config = dict(
    num_hidden_layers=13,
    num_key_value_heads=6,
    norm_place='pre',
    norm_eps=1e-06,
    rope_theta=10000.0,
    init_std_o=0.0,
    lr_head=0.0125,
    final_lr_fraction=0.02,
    batch_tokens=131072,
    train_tokens=507300000,
)
Each number is 500 + 50 x the weight over the matrix's rms, rounded and kept within 0 to 999. Layers, rows and columns count from 0. Numbers have three digits each.

# layer 2 MLP up, 512x192, rms 0.0418, rows 376-448, columns 0-191
462458625592480451448500500538440455443493531463451529498421507582504424496447532493461579480488594448536606530567424509489536567490511506527451460466473516454476519555447345429502430470548433550453604463520471505403409518487506531542397436497483513500540444464456513439443469587523488538456507519469449536504504515494480459491473586473495469480575512541456448488553505401440463506549493463545431432376453518527493524475640458492502582512562464576515345534417537433544541449517437552556465532456383459532450505606513567429489485507465401564383479454529492518429524546514514545
566530564466505528516610539420548487519483415503481553545566567490452481508505496614538530570405400509548460425553555536474510491408450471511484560570459557480583554519455487455435562482558460568525471484490462496582543450558538503548530499522487511514545505475414469552485444500527522531465574457431491610485434605577492437499513470465510479528514499525519448605417506636416564421538506463538537474437427501459406547451473483469589459488542536459521633472568461489532516572497530437473486498483405436424475516531499420545502504504592525457537502544535473434588439464466496436
510414470513479516504440468498470441496492413559541592338445555456534475393509640517408458541484489494475546436497509577542544403526448491479480517493566545438566516500517514453381449528587534515510406443544440530500514452474460537431553538524458407515605476398505480548534521523486416461509520450510589455498501406472557458533539409513458467488517485566460578460435517451546519430490535513457609526523454476497513575517408440460445413474473491495482509481504514485493410635574488456543593570504483477533533575467487451543595574489525459492419542450464507496479481567542477562
555527551551479539441458501467514537483541474543480557567411511517526544603556494454469493538515483489541575445426588561469598448404538490449485503486440440513426613477489517483533485495432501527502531466544542552483488524565543467535563411473543451417569425448410510485485523424526508537446489495502496482570506533485558458458501489521416483422578392460480457501483462594524510592457500465496496483482501466513535536560450500495497522402523480499462497477535506507490474505482404455476486506471478556433507425409440385502436513551450496375551531511467459593523507576530457556
581455468493544558430520512519424529393456525562497493434395547475428544564368532474470561514505508507473518594598524524421462545487533432559566451494552478570506538478461421528626490541476574421438606440524485522459594543511434518438468498603488461563560470518422493471527541566545550453401454499493460492503462456470516500500446541537467384519513508561513533483398414506507509532573529491559551516432526523437488542434464383525442584507573546493493428505553585498507444522536446571485474531487537512470544500475455484545434545490468441433631450525569425480583501538546478423
558453405547641535441484544499358473547453502532496535526492529545446424541447462421490491605473526504449478565484517535450500536542497613492506498451510517521483445456478491475522523561473497523504593486559511490463484556548454526516552544501555500432466531514466478558509431526513460463510481514506593559504569540536534477516472564469496473468543413522590526464479425491524506503467469484471559544494526446585425518402543483515538538477563500442516504465488492456531536546454538529507455479521528556478531518467535363518447540397509527475513472561466462476460553503460481472
428493571543551449552536408526497501504447496454502525517468504546436530511416610409531514529500523573587481497444402453536613567480496539516551438467477462444428526522494490474553495453486560487520511544446541550520537552487440577510563613470549584463482582459519554468480436535418515430555523592417475503517511434589462450505487550507419481462592477485520478502580520476475533555555623499446474509479518534456619489517472465474506522442511483506468461547442514432465512470472423565505469546489561524471376526562440431543515483491579495545467345565522479526580585479517485501
486540548432464502562498523441503472448453484509475512487485436596507462424555566448434554458480554499566460429501524475572571544525455504587478597550566431430484514535554530499451450523527466443452473466514488491533461424513485510499453465463509513508514489489487494455612490526524477551510495478497457470473506426513548521493444545518600525516513404550454474559522535496518503509532448495495496496460520463501563584553567536410490492531494524494507524453459537506504513598520458563482471485582436425522575577440402565492478488465519574457485551504493534555501492484449537477
504521581520579537509521489606579549465418492553508433474492472476512521589572499553435636537522619476493520534469550521477517503537472608517527458441464476567519492495534560574454557488486461566538459505556477509568566578541474575520584564616522508482429518490472549452545522417451399456565443471469478413475515505430504548499496450467546548540410498450446581507600577494555529455430479527507471412426542525470501500508480540594509410618522501510504526504457452582546568435508456497455466448528532422480440499478500498492411404551463495515547526506570443544634496505390489549
552533534463476615480487509467464513500481563486497537470375483615377459484523520503499401506448441479406520449573524536529490444513535510493466520482513435522618403585471474533435470551522505520466623465487567442526434464477545411420562528478508528480508449460511437510493579532491456381422485420481488462579549430502463516489475503412516512557407555495455450493512380454409449557516455597391428595523587562501538491533546552492358476471429414451504453425413484456591521489490578512473460394502558560417501438522525466459519551522493568535533553466570473464429495443532456389
416561514432531412552482536518393540562520493532520556355446500512557509580485467483477469512530597458585542578552497523534584504431559569540560404435443530477471536522529444569516514425491395535504497494513504494475596489481512571538491537512453548465448480454559496482465455448533448529477546584495491454506504533524462545596521528518489482418511531448449527397448498439566513456474542466487531484471456507576438408474565386406492510631465588427495412504479532475510595521562485461505488503466450444536461535432464455526518427520536491515558469508506440513561478536522511482
442536551547475447460481508488586567474546542451549517530549479418516484484569470440469542568507461511450472488512450476486512470517543456516460525486483565513413486499452446460499467497428627551387560541507487521502499510514555508490501482517343476484521449465496352575515503466518495509472489573463483449535519558459404528495487566489505462527434560496463541575469512552523470483506509467551447476484481466517557503554504587485383489495497504463488557457567506555511499495478520469575428558457503555537517482471550507499556502580419423510457421499498524542495485555468485559
424551432430507571503473476556450534482496614439397476489490506525542487621461488488616462481483429483472468384611487533481524519579436585530476460516622520490538476493472505413447483525480567598511509532508441469449474471447563455582452532507535525472524431509488382505475451520492429548508458447511394563525545463454560551498548482544523596452463403511511459499509483570551489512436526459616479451552418601584506491463440397440552494452530508393490555398495546492574436578460545437449537567564634592467597503492541495433573570524565510529525541664551437538517510457517448518
596488627531473452440519431546469437521482410559415524520514516483413448452445493598499474463486530493443563419542477476498549529553534468563455421512377542574576498482523467507498443438442525513530482497588515545510483507462376478517498520379585516492582478461456538578541486473525523498653533566511452427344415479389537470480445440556598499511567378391482486576486472564500507398477492489460544536534493458483330469553444509453528495444493489495520344498463503482398549603465443481469497438502511474510442529556527411443516553535517557549521510388544537508450532478489512526
492453441443564516374472493419571526466466434464457529561599493465505503556476482495523551541478464509543470448524547525513507535563542447527454534478506521550415452511556461502451482513555498509462572536579525438518499569486484508543459531526595505579401519413482423534516447566540491490464379473561465460464563543555499478441547561455509553462498459556508496578428469468515432525499518458516462530515473443546557467451530504461529569477570533427502445502358477544478436412490480541507508418496610509431515495462490534533487491453546556473478501506537513468464503510507483531
463517565561448407474485487495561536525501528564480533455531529564514498545592455434497464492466584532548524501471519483490496500478397458471526465580446522476427475463467452461511470522582484452483563491516503494459536491499484505543492547496494522485530533462564662532481501460539462533453460516538546497521508528478651467509522532562549451444577561548525537430525542493530505468463492536501376541553483476454408506436546476454499534467560475452519494519555536484550476577413486478521472462444510477459472494480475447443490497515455479498505563523588580477553509452569521539
468584413487537572506500497548469459562480527495512479574496483511478453476440426532501553537520514495464557451490534526480548569518456563533451543456479503524456480584608482444478496536550552485498558481500557425486524490600463498490532477608585429506522516489479437515577499489439529432522428518568504484473541408536558498486498560490451473532448557442547476399500527411477490511555510473458487497493516538457491510526477434551522469499504444468482473421409494570522537429452478466540550492522533514442599468558496439521417464429514516497492484495435471464406487471489479558
417555488642558457483417573492446472520521541410607581469555468594551390463529598555542447471412579483574508558445531476421462510585466452505556521465493571467575444550464464489505387527539542507606417495443520554454561491534499441544514444498465464499518542427504566436436576536554482499486478521493576332505497524558475464500558451502552468456510463610447462465469505486519499418411511484493590423638529448450368468478498437490570471536506446455506383536464428467454499535481513513476463476516527437498507568456470576440502405460431492526528540478525440478591484525491486546
466397495520471529481413422469596495625461463487532457518591434410495533489465476526452475507524492493495438621447461440578558489520537525499552543521499489455496551573485553599411471505616527513562477506497495548493523527452607573521521530462431561473575497511534492503449432478444455488552522538534514409361405472523556496550583510559420578561510543534431564555451518555561507541430532543460479500450597556458496469580470551488515376521556507515431445533435419608399483524455508543456490534509494519593451498521493494456576484562567490505447528532429529493427399487526470463
525532503544522589491419431551470466503508558526468442431534465553482483510537447471449494505480539481500405496440529482466562426540514513471533514587510381514547532590484500458540484396478532476504416494462482559527454478408468494481507442449567585523538462560570501566424515611459549497566559499490513566457485432614506449492509500555520450492531550549444569480421505579492517456523467477469463540461470415503509596531469468515500383479470462486504414443464525433468549451502393509520505507543407464471497484489578445519543560414581512509455490449563485531456536404539533492
527516472503558566431516499544506572546465453412475518481460445518469496537471406535578456549428583524440490531559529476550432484496543543430511391554526450522451507471493437506582566413429515454558542479545512500521469502465565536505479513519454523506545536467470542511479568442475585460548396419419410516406555473471375469442483528534487489552329507546465577465565445556477465480510464552527593541444479553553485552387486448499479399562424376565505508524496396503414538485382599563447504531499594458521500471501497527594602434456498518401429528547505502420452487493489426435
571489487514434590456581573569469490430562523427448381456571526485417507525497483526491461407556466471551527478479485558449449578351498401528532462492515559558500473564519404474515457485533570484665480476529540415533491580445416476468512483516489575463548481495483503482503466424579638563478462501481494529490504452511505516347535523462484462531516383491536515523530504478490497522471504395538447473414462463474457451416512486486578500439510503520400571459446497446556494519396390458470546516570587544462536469524438457485554559515525534384536563600441571531568447593449596480
462517498510607464474567516439496514541484481437520463495465524471424404538454476428667493519540543527516522581580522455485594669477514555526470513508458475571499513405566494473501454483488494486578577464426553585455557539484434501487516446558531522502466563440434563480513544446505530502566573568623564434570463576487415536527385560472615435470550464597594407468577486513554489497555525539649513467570485525431542549561550458499496615575548535512474490549500527627543465460454531490631483474570615639492576441517567498474513548576501491528514456459577487498552549491513540436
496519405509441501494501483468510499517496501539510541474530469466475428480585515393504498515544537496565436528454440477455472513506510534482518502448523524502473479472553574496560481438488591533500542490532585502487525502583617509446500403407441619529515527494537601527455459523425497500469500407441501524502501441473491552487556495498491449515562528498586518415452546432513444518542503395445458448572484520599549579471538570537558518576533430562539516519538499531479464444425448479504511530492509523521484535502591491476531558534507449484518480458459413459516540450549532513
519423474560532478467488497440527569482558555474416526531459489535516482528495434487497619497528489514500514424519603590536467426497461539489471493513454451555523551485463540476462444480403541523512484445470494458663463504483491471486558421514538483501351548501529379435595490418477515462470518501557449527540463519501445476461534442586533517507478544493483508458519528481491437561369503519577443443457556509456494528449495528553428439513463540441418478550509443523508551499461437469554427463489532440449544395512542506533572410485487451461571484459610478489521518569466468425
497430506453596499446544568532456565525495608439446459403512481524485517517515465499534575449528483522473495497460554531518538423519396518408531535464493499533493524617478462423557466519477452443485473486506488522528541418507441501585465594560517478539489478524529555539514620503476487580522490484556523505504505522415511487567398524553430426546476451466435494451494482457485473526484498444434433525565564553541547583472538500500419568506534449483435484563576526534529540404435445490472356490411569508449511379507547558500442433477542525527512419578526563547500536516476519516
437526502544490532564446476517554518541435497551569452500463455481464588473593412466525478483516484503476467535497464472502467550488505519484510409501484500375524537478533447443577557496542472528523526612462511521441487442544491555491489444536489587455465616517542512556510501532396406483455541526427473517551425474504437465506545501538471422551540586470559508468519477405560531487535511501530487433496474514479539493537441431490549434511549424464506417476395482380506524511576536617453544512377507523519499504549503490599550537487447428534500438467581495540419568523539490616
500511490472558504524470389375537525548454428515375489544489503598470486491570501489505567471514468490492520494443593471448521538455541483443544482451462492498413503544646423497544475526447498486436395366474420458411554534595516474502412413550508581517455455521434618469454525478438523424507501535432559458581441504471521493475425452518528478466543497554449467513509476503416456482545468465522535547592460579440534456555512523516570502565503398465594563540494523507511439560631518559503510535455516569527475541568519466527508501455511550454491501607512439477656525439563533540
505474548374533548557482575478475618498465499455575501473512459497543557563448511593539611463594518570513493538493512557562510439538470513461515521537470500464345560525524420554442517491474435497456610554435445504538514506496502498507421492530496561417511538551517537403450562459555544529468453513517512510425593505492407605485544399478481486505459552491524506479554460477492450470471414511494583527479523442457571431517567444602465363492381399479555596537427481538515603513397428541556499473463519427454490508428483555513454409516526528431436495525576581552604537420562496461
469493509549544306560471505452505495545364562520467541603490498531451571474474526553531467562566497525534446511529505493486543473475408590445491468510546552566525523499455495476453472483375519533501433476458486540576423509525452445611532454582533436511474553488451505488481562462482486517562564495470461566593584560577445493508545487466516563453520536556543474458523483393539475490534435518485482473458529543494555589381419459527430526572483510436429470536397504488546583400441503539495369448496462513559578352511450466517456562393429503490575535423515538473539546436433409442
495412487490528451455467460459592476550550595506505435448520474565468485411472575430533545575415532626479549479501520528452544404518525500547556460529549459493416514569435463444451593421398490517462494453498612541492357523411481513574469555584564472549536539459501475444609553481423433531640559457479476546493459480559409415459531565530503448500463529408556445456536432542570503463413522491507601522530502462503475482513422473514553550510540447548428461483542451446498490460466505443483456462572561566451425557596537492642461527481513462475423568541505569584486562516505533423
500540590477492520504558573484510445518501503483485452490507452535423546437483458472574573418437529483440517498501422505540483566536512579525441455477464497494479511534516516526528433521542422486507523560532468512510491461583474442440479507477456523532467528488465520560477524526484571445406449480472581436506648498584499452569440518498515421542505492519496446523511493532474583532583511465480455466493484535512508576542559507477445526505480506508546509542483453487487519496436519470466441430552480534506431446543564467539526482530483443534408418536445515516494574499517547536
523494535585500420484453465504482534471481572491484458548477494489407555449572424567574490467500518545478536518493505391482546443470498538620561550528460487403497524524491478456488571464502528553568432542465547470467505541501543425513476475568458472468499481518427546492550408505542456501535609600557528522522584472544497503505518532505520453420537499538551514455512494452496468477437519529418493469518491606419458505489528535448456459501562416493503519466443480500419532416523451539518498499457573512531458495490405408504533425530484503505405486493505472550446492555514416440
524585500570552496441454554532489497399481581456512566465508481416473464532508523489481462506533476520501487578542544446555482507518517550499530466518455507490475601468556460455511434529489460451607634502471456505424511517510511508542453622472468467480473501542545413559504522460512522559558535570495543521523405564463532557534490562542543450538544508522563476552467556468455551503526472455540499585548580453464564599516476497377428572402527472490425478463521586499447559521537432517531360450508564431455511567516467556495441551462549397529584505501563510428537503481428527483
571561460550543426470482480518431471508542467497450495388470523514496571528447538473497539487482489528509484513479499533492532574610580469464568429501452487545500384453480522466574486551488499509544531464539528534431441607598538458454440556516508500447462521523549505513493466577521538500604579579463472524428454423566382438438425473392540516560514603434437473475525531585482527566572462483532470496524497547478484485498457514484528541551455410515485471447436459496483447521431370600478471595439506524589590423508500468521400585506533479508569457547454491555548491553492513424
630516567475446522533482549458504442458584491532502570479512461568417606498571479446568555368532490510499472373490511590453515540447478527569547497446427487457482517559523502509499530459460455429503566514467593482564406497516509559486517512624606493533526524548440482537602501499548502484485422502451563513527488481528604438576523522471524469529492504491531495501479585484507463576464486503462500463467605520558527566518474509505512540544553551607416456595415581532503478574486476528528432371491501471408562525525460475444495478461484523447502511512574523442574502492451535488
454520504373469477615542477501594512536461480509448435556604448430539506444413608420510604366542499499470589557473561541508553496461556492557596507468492483380507478584584483585493431555465436385451501526483524421577551570426527449587473471578557621584450515482468475500465535375520523480577490397409471519553585585484514489478547470413591532465434527469493521551545536395370447486550484483468538468487567507490497450516554491588466505546626404466420493587402498630556572590550534646640484487458505433514535547495497534537489529518514524474520469437546539429443585533517536551
475500505487487525528559449454492535492558427497411425471479509468483575545468442502473545468505497471524529464535517563487425515439524496426506563535516487458517439512591511507479502453482468571605499505516535506493498538473550460483517456507453515498550460479555515512465489489528457455499439488523497562509468521457515570409417539483556528461518525492505532469543474477567569544448514469525411628456494453505540445489529529534464481514532454487484535462480452507505536472467528487548475462531515499528582514510419520436558515535538489448432510485431546593463479445499484501
562619473571522503406522500383497560474541484490524572452471468389503479510526511479503439582464561477543485525492498545481521502511514538483441452510560529494487514494563420490533540540494503504473411549567500460454531544504487530468505485486400497501500466539577594539436452497507439503475434547513545439565461479557486464510462524412461526531531485529577495476494495460482515496551488434483452511531517502574470426521499429490440545414458578532389449490445544522443449501507531535558489514539511500520508509497480527454509524527641377509445431507537567517534493648449516529
529576526559545449556495429408449542528475462539514511549549505508444491517550480351563481476511538494450420511533441497453521517532521463594529542466421457528460562480639448438624594533514494559526461434468505454468538414615447575542486434526468526500510629534475510516516535513543500437412521441508433470491407503516538465544537507465482422549525426549475533504545533485424483534541503453375505579529523562502471500566541513445454503498532537569388400577417525530454648483554521563474545515389432589528549500488466396463569510573496572542501535463474479421514427582504503569
579612613506522528444627512499513537453549488536587494467365492554638512530454564525608383463563582454515557553468560554496547516486539511424479499458475619518439459414467494470508485429513507573537526439568407500520487463497478493499536468478440437468477477468494470467495480438491456571493443617473471449514491455506456432573474501511550611438537498538459445494497414506517477525569454446596543517473481580562405554540564452513432495570430491499548397477468498534428494504516550637547476466499537471495577437455508461482536434451488492498482482474478541499458466525417498532
520447535610491513536536533469487483444439638491562447555442475539478598531585471455431495497479522551435470496448583538400484526545505531530511548425478547467561477586509493508614553534448544515454457560478452525497539441532481433492567465412508519432527502448563506500610531541387505627506530432430500459478458508572468478480628476464504465475550454484540393485502561427599542516514464581588473444559533458529430486490475392468654608501534489473512477446533528530464561526588498508553514461503484587421498542550501413390490508504548576556572502493566505469533525489571566490
541590418470586488510487512578531515478430511474499513465547566525522402533517541467344465509530521453460572551471453481517454474426491467477442485533461492521508514471435538568532445406477391482516510401495516560559420446441524480518512534438508527501548527565495471474418478513517479531587376557474516523523539499584445478444510455591500529492412429525507513452526480445520537507477498479520537491505453494509539530471569431505498485454546445540548497464550529470499513489548538516500498544518489441517544504459539515521395540397467415422463513551513443493480546518513482474
472530534513431449455531414468499497510470482513541510550445493456522524571546496487394476476549601490501471501441517494456404517571576486452455437510532510541594490476502551553523548497520466526460449479452508468474513564489546518482495495532438396560527476479506405401477435499466510469483504568483506435443463549529452512513495552478499461375423489476538533480511519475472496426445540410516481631499444499505506452499522488514598515495516491468503483474547561365546494484444417519518465490551432456508451481537522553475501496481470442539495475434537546503511525434441603460
442511423507574519457480437583524545553579462480441568500335547557573447528559542402572433594555431619495486475550545469498473450528502485529489514476439481533443471510525430531481571488510435518461515547555505610441604477517431547444466407517533467534540503559459480494442439507510522591517526538565480451474495452552443544492471538470473401555410481555445563501471563452609517542538384541490527469535560577491495432453444385444531484567522554452423496390495494529552563477487512475432621586520556369499501496577449532591587441499483624552532478597547516473392486579526609534
503523520526558502425584486492522445434599572553502428421512426498533516546551504522461550615456451490473567418450483492566424478548489416566480504436622477484551487462456573577566415592530503507433491439452449561504482501443461461472442539465545532467503552637482512480457538548408555551536505435543522541535612446504478525360511446488423570513470467479506521468519504576554577474514436616603444513429462422533449611550420514482497575470530550541501525442501431540504482467402520445437569457412511603510509568609505537505537524524529461477481370530462437521494487374524481524
421444470606504553527509487504523366441396482559513563504509499499457533518554564530528479472531508522484493476511601487535414447421564494454472454588444440641548506466545590448572512446497521385560454495574440438521610523546512546447470455427575485539493557485469482407498397394525532435457480551438472496489572524445545450423480498455482445496590557427441520477443440479515484499503374495501626499465463432479423429513458505600466427535458475539454544359517498547571507535552516473466528492428479606469511458474500483470516593457466524487551531516453478514527472605389425437
609467485582463498497660492545498482505488406586360433416545515584546414555464533502321425567460531492471494497475568388616494457486532508530516545502536440503567511407492566568445521527479474487490560563528543522420517532303427451518525551457537475561472467481554459590486532558464497517519593446494458515416492477513559529435489429471555474571536513523531503607468456504483505504429482470527442521543517406466559527522532490506524564591528559390489481566567464464494473510377493496561417500489427413519468473544518452574481534462501502442512573516552534593495471398549476432
416585508398565481507471545455500546522437600416434431461382533396514616564465539505482521472467449352433534510531463471558562400512446538521499490467536342512484503483468516466546421377558506519508540493490450620461442625494489440429589445537532504520371552419499375450379537443483450567537460466511440549446522519459508406479499619562489552441434486513460489522580488400495514470513526465523466525515510547471540609464478427507513564533400500406416506531460521390444533456496514520499509461471444637514523496506488477496545474453505542483475590319440546521393521495476468448
559580616561465483435500508485529479502539420409608563581481521450522556468528518492540397465481535508473529538465466426445495538553455495470497475468471629458475486537385494468498450563519527561581585547584495436474526458561517461531431547479469478448449430463564445515429465464514464496456500517557530414532516501531460563493531549423508563500498438565602396498500500607557533422519539479543386496472481526498489543476589575484498544488415523607581528569577557474496539624491537601553547538474514461528485465542408533530452514426562416577453481457501493497561445508571537536
456528556573461448476498429480490445402527495420469472506468561581494432489526466435508487399470615524517472514475444444488519442490449503511523431500496476475498537485495442490481503521486513591589396588426540523443484524576525441522494481513372510428449570482525556473516337577498493428509457496423475465468570405552501492495451493500486501514506539443562428516570452489477537564455514492480404508460420561518461507466463535560585549461368556453536385511443501430368516429514486465466555538473548598447333449466528430465533519476513540519437511549485581475516477573535604596
488443518509504559417489463481500488496408510466439517486460448552536520511448439529431514488504492557533569491521515439513401473449514542428567522467466499544553520413502598395423479510462497502525543452492508415424494473511554536485558448482442523552520494437503509527415429551551482503550506494505490533461500509449549489455505582547503529470485487508558519494482405463533486470588453496467472576554480553525490543478518520503514474423489576457531489477525488506443515504516503539487512470455525497533559469499477409478523503480459404492453563488498559463500507509569512474
539464474470539591561531427480494464526542493464517481512499492527555541504446452492572488408497499482469491491531568518598422546598494452522482530460497471420544598514453514386545483490610517463552532512523511571459490543584463492497565488556500529479429526507507529475533549592569526512466528524444542518476531538558512456487474487483455519380451501478482583543421452477524484495540478476483421485463494523524590600590601430518545420509546444569528523536504467499516523479504479568506489426469534500540492511512484469486527456529512562483436447568440529520443545567432460510
461465517530547493538533516489490446475511518516404431507495470442454518405482520532552563547442417477547571446556487479406456497493533558477517490479476483494507480559465569441468538513520537519455468511445561469529572519467431591564491482575512492496509559573523492520419573410495516456537464506516493485529507568490530498547435513500489436531387438482521517556500477535471460571482486537513557405572559473601612488566400581558457540575480484438482496542532490473542571441465522495494597474517480515498456438483498495433557491499518575516517527503612466565448535498549532528
464579538438510510439400511450516491548461456515465463528476538454580510437476492505574488468429567518517560492605476476502464539459459464493525558446354489445475491487524467588571493518481561363512520511487423395501516489415472425465522479542490542515481474444536485497573453485486520536493487490559473457498480505441464546550445491552506444377469426530545540536572415515511530440537519465452583453480451455435443535522457458454553389515453534498545416543480540418506518533510444468421471486518471532550499563472536493550518485484395547476421507525519451530502502529509440527
552607517534521499517498612513515551587480442494527549448532454451506489587541535478527425446466475434580449423571430464479505463501452526552447519507456492520485512503538429436492427485506558556473502481532557523450655478500387568516502572521479515544534467519350496469459435479416430451527526474441464505478422457441522510525446528458561545465581434513438524626539497528463369485499425473481442538463464542491484497547524532538512574403556469502490415456503555497500505553557504549506540492527485476497552563534486452444464502502503487418462472408364533544614524455543517521
540490423579469516564523528541477520490519494509417527570492438572476558489479615493411481453495380486456524454428576491522500504427575503503711469486418419502460507499568586494485494386434432477439475555548539495634442512439533541498485535588407509449436568470476455494474525498481517430552516503592603470544549511359392527405558456542445477511510561533492473512484441479471597475541513383533514589520457592409560467431540456425368546345508494547531560502452540525518430395511519427478516546626503388457465408456516524523512527334422548491510356534555463508469486564459526519
531556401488469463560514439438491502558428461568467526450596554497525433575434519586487440535520528507488511436434430461555583462527425469498583450474537361528458449463520504515506498472429482461486509442494405479534433493521603459542606585535502464555468569467527429443477474449518513521480474496525496504544508443469578508463464483488477495537556567513426464536510448502556564488435501477473490485550470513578535428476529519527489520521546486468488468538462594486407517604441522489557443508504555423550563450466537582468565443436493419537575555518561534477438546489582537559
490502545622537450438544444522514567515441519513501539457470523551482493454514455447520465447500593477572451547435410460477436474511503548478515430482446510521483515495480500390548553700419541481500452515586494514464490432533499481505497524494477418538492556545628536495479422543479576483480515556413456473442529529473520441551435540522469536421521608442455516468411479569461515425530500544457521504476515607421439478450557447512516483498484521512464551448489559470384508557583420542568534517464549450552437459570522431516483521511398441593504542530586520505467576554556530478
405512489567525472491423470452583477470508561474528464541632550556547457380520416499580505299462492628537526462448552426481572517490512537508462444487377424431406548626497450414516506512524484532481540508594450536456470568611461543567517482521477548509412612433539502523511481516396444576601538508426523500474503553489320477457503447477564457437460510441600525536492539541495480467537542471408575511531495503441505406543370499482613521483466388536452492533438427533432491462543427541450573612465533535436530511507407533555391411444498498581464411472550483537408601381417442533
504564566515333502546478444463463475478520420588482462456571486467459505438580507503480494532466503542567436476473534539439565510473467579460498514512460585462458530439525447548579584478485553497564511482583506524517448458540522551469457569528497562508500566430499539515422498500418513573531488509491580535467485464534507427467596475495428515510563489403549539463523555521514510516459503477484503475594450517490440445547429580462582602450452517550449495488459492510431498581547573567547572469484563563598383483458453523485531546560528408550440588463478532513532459401475521492
562490520573566498538472501573549606389584452460554404507561522557488500451476534538551505554597606489489491506413413430441583561470433540526480459458514502528568550520546454547584507596403484539481449560436512621453469484548487577533427537537400538495529488529473480390500411488568406418549579549529519579553511503557537422541532465510344445501517463568484422442618548445581459548493483399591450530529378469454503517525515522543406657495574604532396542442446548568585493509585454523575511502475567364595379526528529477482518569422562519436471476486489493546503513374530569586
516537527519536512561395448509498498450485549444462431461492600479460511556568549567571548489512535489471523490531476556437616498464594512477520454505500519544571503640562351559529515410481529438543435422470452549596524511562511495577477546548589512434452506466606578485451452484437517566446477523500505408528449555576495507509503433530551408455590463495532412527551547429496516566497577456541601448530496455609503516444484465516539443507527378496332525538580454485455535432488378540521481445538556501505430495517472470490425571463485540475530464517475491483564573499478468478
366536348391510467569534492558503538572436550574488539475487418514518473465458583501579500479511506576544428482483458522504507511562526542502548493459553517494580477488560537534511444512550490534428485471383527505572454465499511537543501563474502508585456498605548504511447450471533582467549476495445495545485535564420442579472476461565476501451483511408545492541577524494495536455386448534405493508416563480558546429467478452590509543512601536519504608511513490482496491463513467498453461411494525440513368520552518523471517533410562468461537536528497519531437525411545523437
536455500485512477537549464543579522569415493600447480489487518518509460511564498606501363519483489433496527505522521554556573554564487442435596533531491487621475459484473431571477433499469490460479521510476480553516497572455363535566506474527544552574447524590522474529478530485504594430488527508587429516567407546437528535527499554509479492474425488494434502460524432537448536460436401452513509528611568430511520483475496501531485427506471543546544546432546505418487440506515428485499532465560545562447406484447562426529520583465470463477581488506490570521475539540550502468
522494456381450601485503499491559353517531531599492478445538492455476540402527553545433530551521455462425368492507528500496457515547539459511444505503608474468452358425573515510517572454573443366501542428431566472561499486402477507475550530453581570547558546557517443575592571589500464496444506465520478476507527464518575489501454513548544535526427470453587510506553486515473646516517434439526577534474529415492529439469479540531551575531532516521507569447542480478523427514539497508468491551544565432493465596490573461554483552538515510450499375503546420484496503505470479571
535522558415499504524482437591482458476547560522424516490558496580528477360428486451525538471524501463427360499472484433514495554500516431530486497529554482530527484505532520529443454517471513475498394488468543441519502475590499484570473575447532481460535533576530575412514516569456563492510499571521504396474469550507437544519495471585488468539503417427491491569478425405445499474428431486497510492443507537520494456435527401541560461459479472571474489428496469479427510494401495473595533460463616504531499507524463446524526432526530545480585498590465435435466544514510600580
455446489600468566453433461550482597551464488485437521569511391457427465392579439548444502481487421544478633491422475453424524520537460419462646487493480536500503517496440390501464508533507528503544511533501463467513531522453522616541543532505557507492512561546462497460475486443531566557503507584510462586445497455552371506446525510447517527533497566497583562557403479462475422418441443561431594426469398536535558553426465568593545487537535557544457443509382534623400527473463490539556471480510401521444479440527492490542437457542527470525499585501369479431531495448505565471
528496436435500547429550502475441500464547522494464511460556422438484406508619566514541536601593465527548468556442495487467505501476491415501455458619479474486475473436531531478443509543534499423492454484535471471492451604458535487521527544578440541450568468487529429497496459421523564489530448446447531535462481543529441399573567526416525475447491556456494479579494489543498666529570528424544536535347441513513527483598581527472473603455487645472464551366482479504520504542553467422485579564423491540479403404448518472507467535507556522489418540486550444559609400521523609449
458499534472563518440481576454479531503533491444536534467549471528574463548474522483534506548522614506421489576574427412455446469483487477586453466479423510498534507512540590473619454558553456582552555446445489436485541499513517530416453492501417459471357449394532482463523557541498551482604507547563522593428573444530535498544532571529503510460554550570429611453425473442480523464455461435479469553530542527437453558470555471517547486512435546466546415493506517505507546603498555518476435617549584554422602483619606550399518454517455554510524502612413479461426477445448421552
464489392485496494625485464500498545469553540439523490472458454517459569523505592522553541411463508418474452457487466512496628552557475472536503457504502378557467516571502511478549521405500489453395534506380548520479594570464495535504524472367555479458540487464487556478509486504485539452505556521439482470501456470583478432492480623562458399446572563461531520435513513469500488515453427480485532583538490499520546607429497566562479439482554456496493525459483483528540513553464470530541559449491636498470453489502565440532509606519562533489396535452382458558480443512521505499
484592503364477514479524627507582480502520499531601481571463530473466579487519434552594471463506498503504453628619479547524428490440450515446452552520523549419589513548522562497447493537522467583499535513511547540551471427435497419354614485481570502611492498451411450583549557440499392478563545362562545498514504497423586604576559508491563634598522545448407518552587464477387440489448514551506489511311631456468470584587465510495438560485478431533568472512478657555556544574443584513522491570474490502530461586425491494509440520498430471603449515414466473549456410568471470583
555557481517463457521478544518529528432523481490464477476498517503521503462570477464476457539467517483332472435483526516487442560507461512481507572473484481534572495517597494460437549525539526488445482512631572532461573620493429551461491484481508456431486554482562462496518517479577510556451533484530510420488480415527504399530571526569511447473531458531476549520495462532485440486480480393431501475577462516489422470518498512500449457441530507459552496481552448512505469470603469523549535441487455452499529518420466477473515492485494538495509433446478502511573471463496588471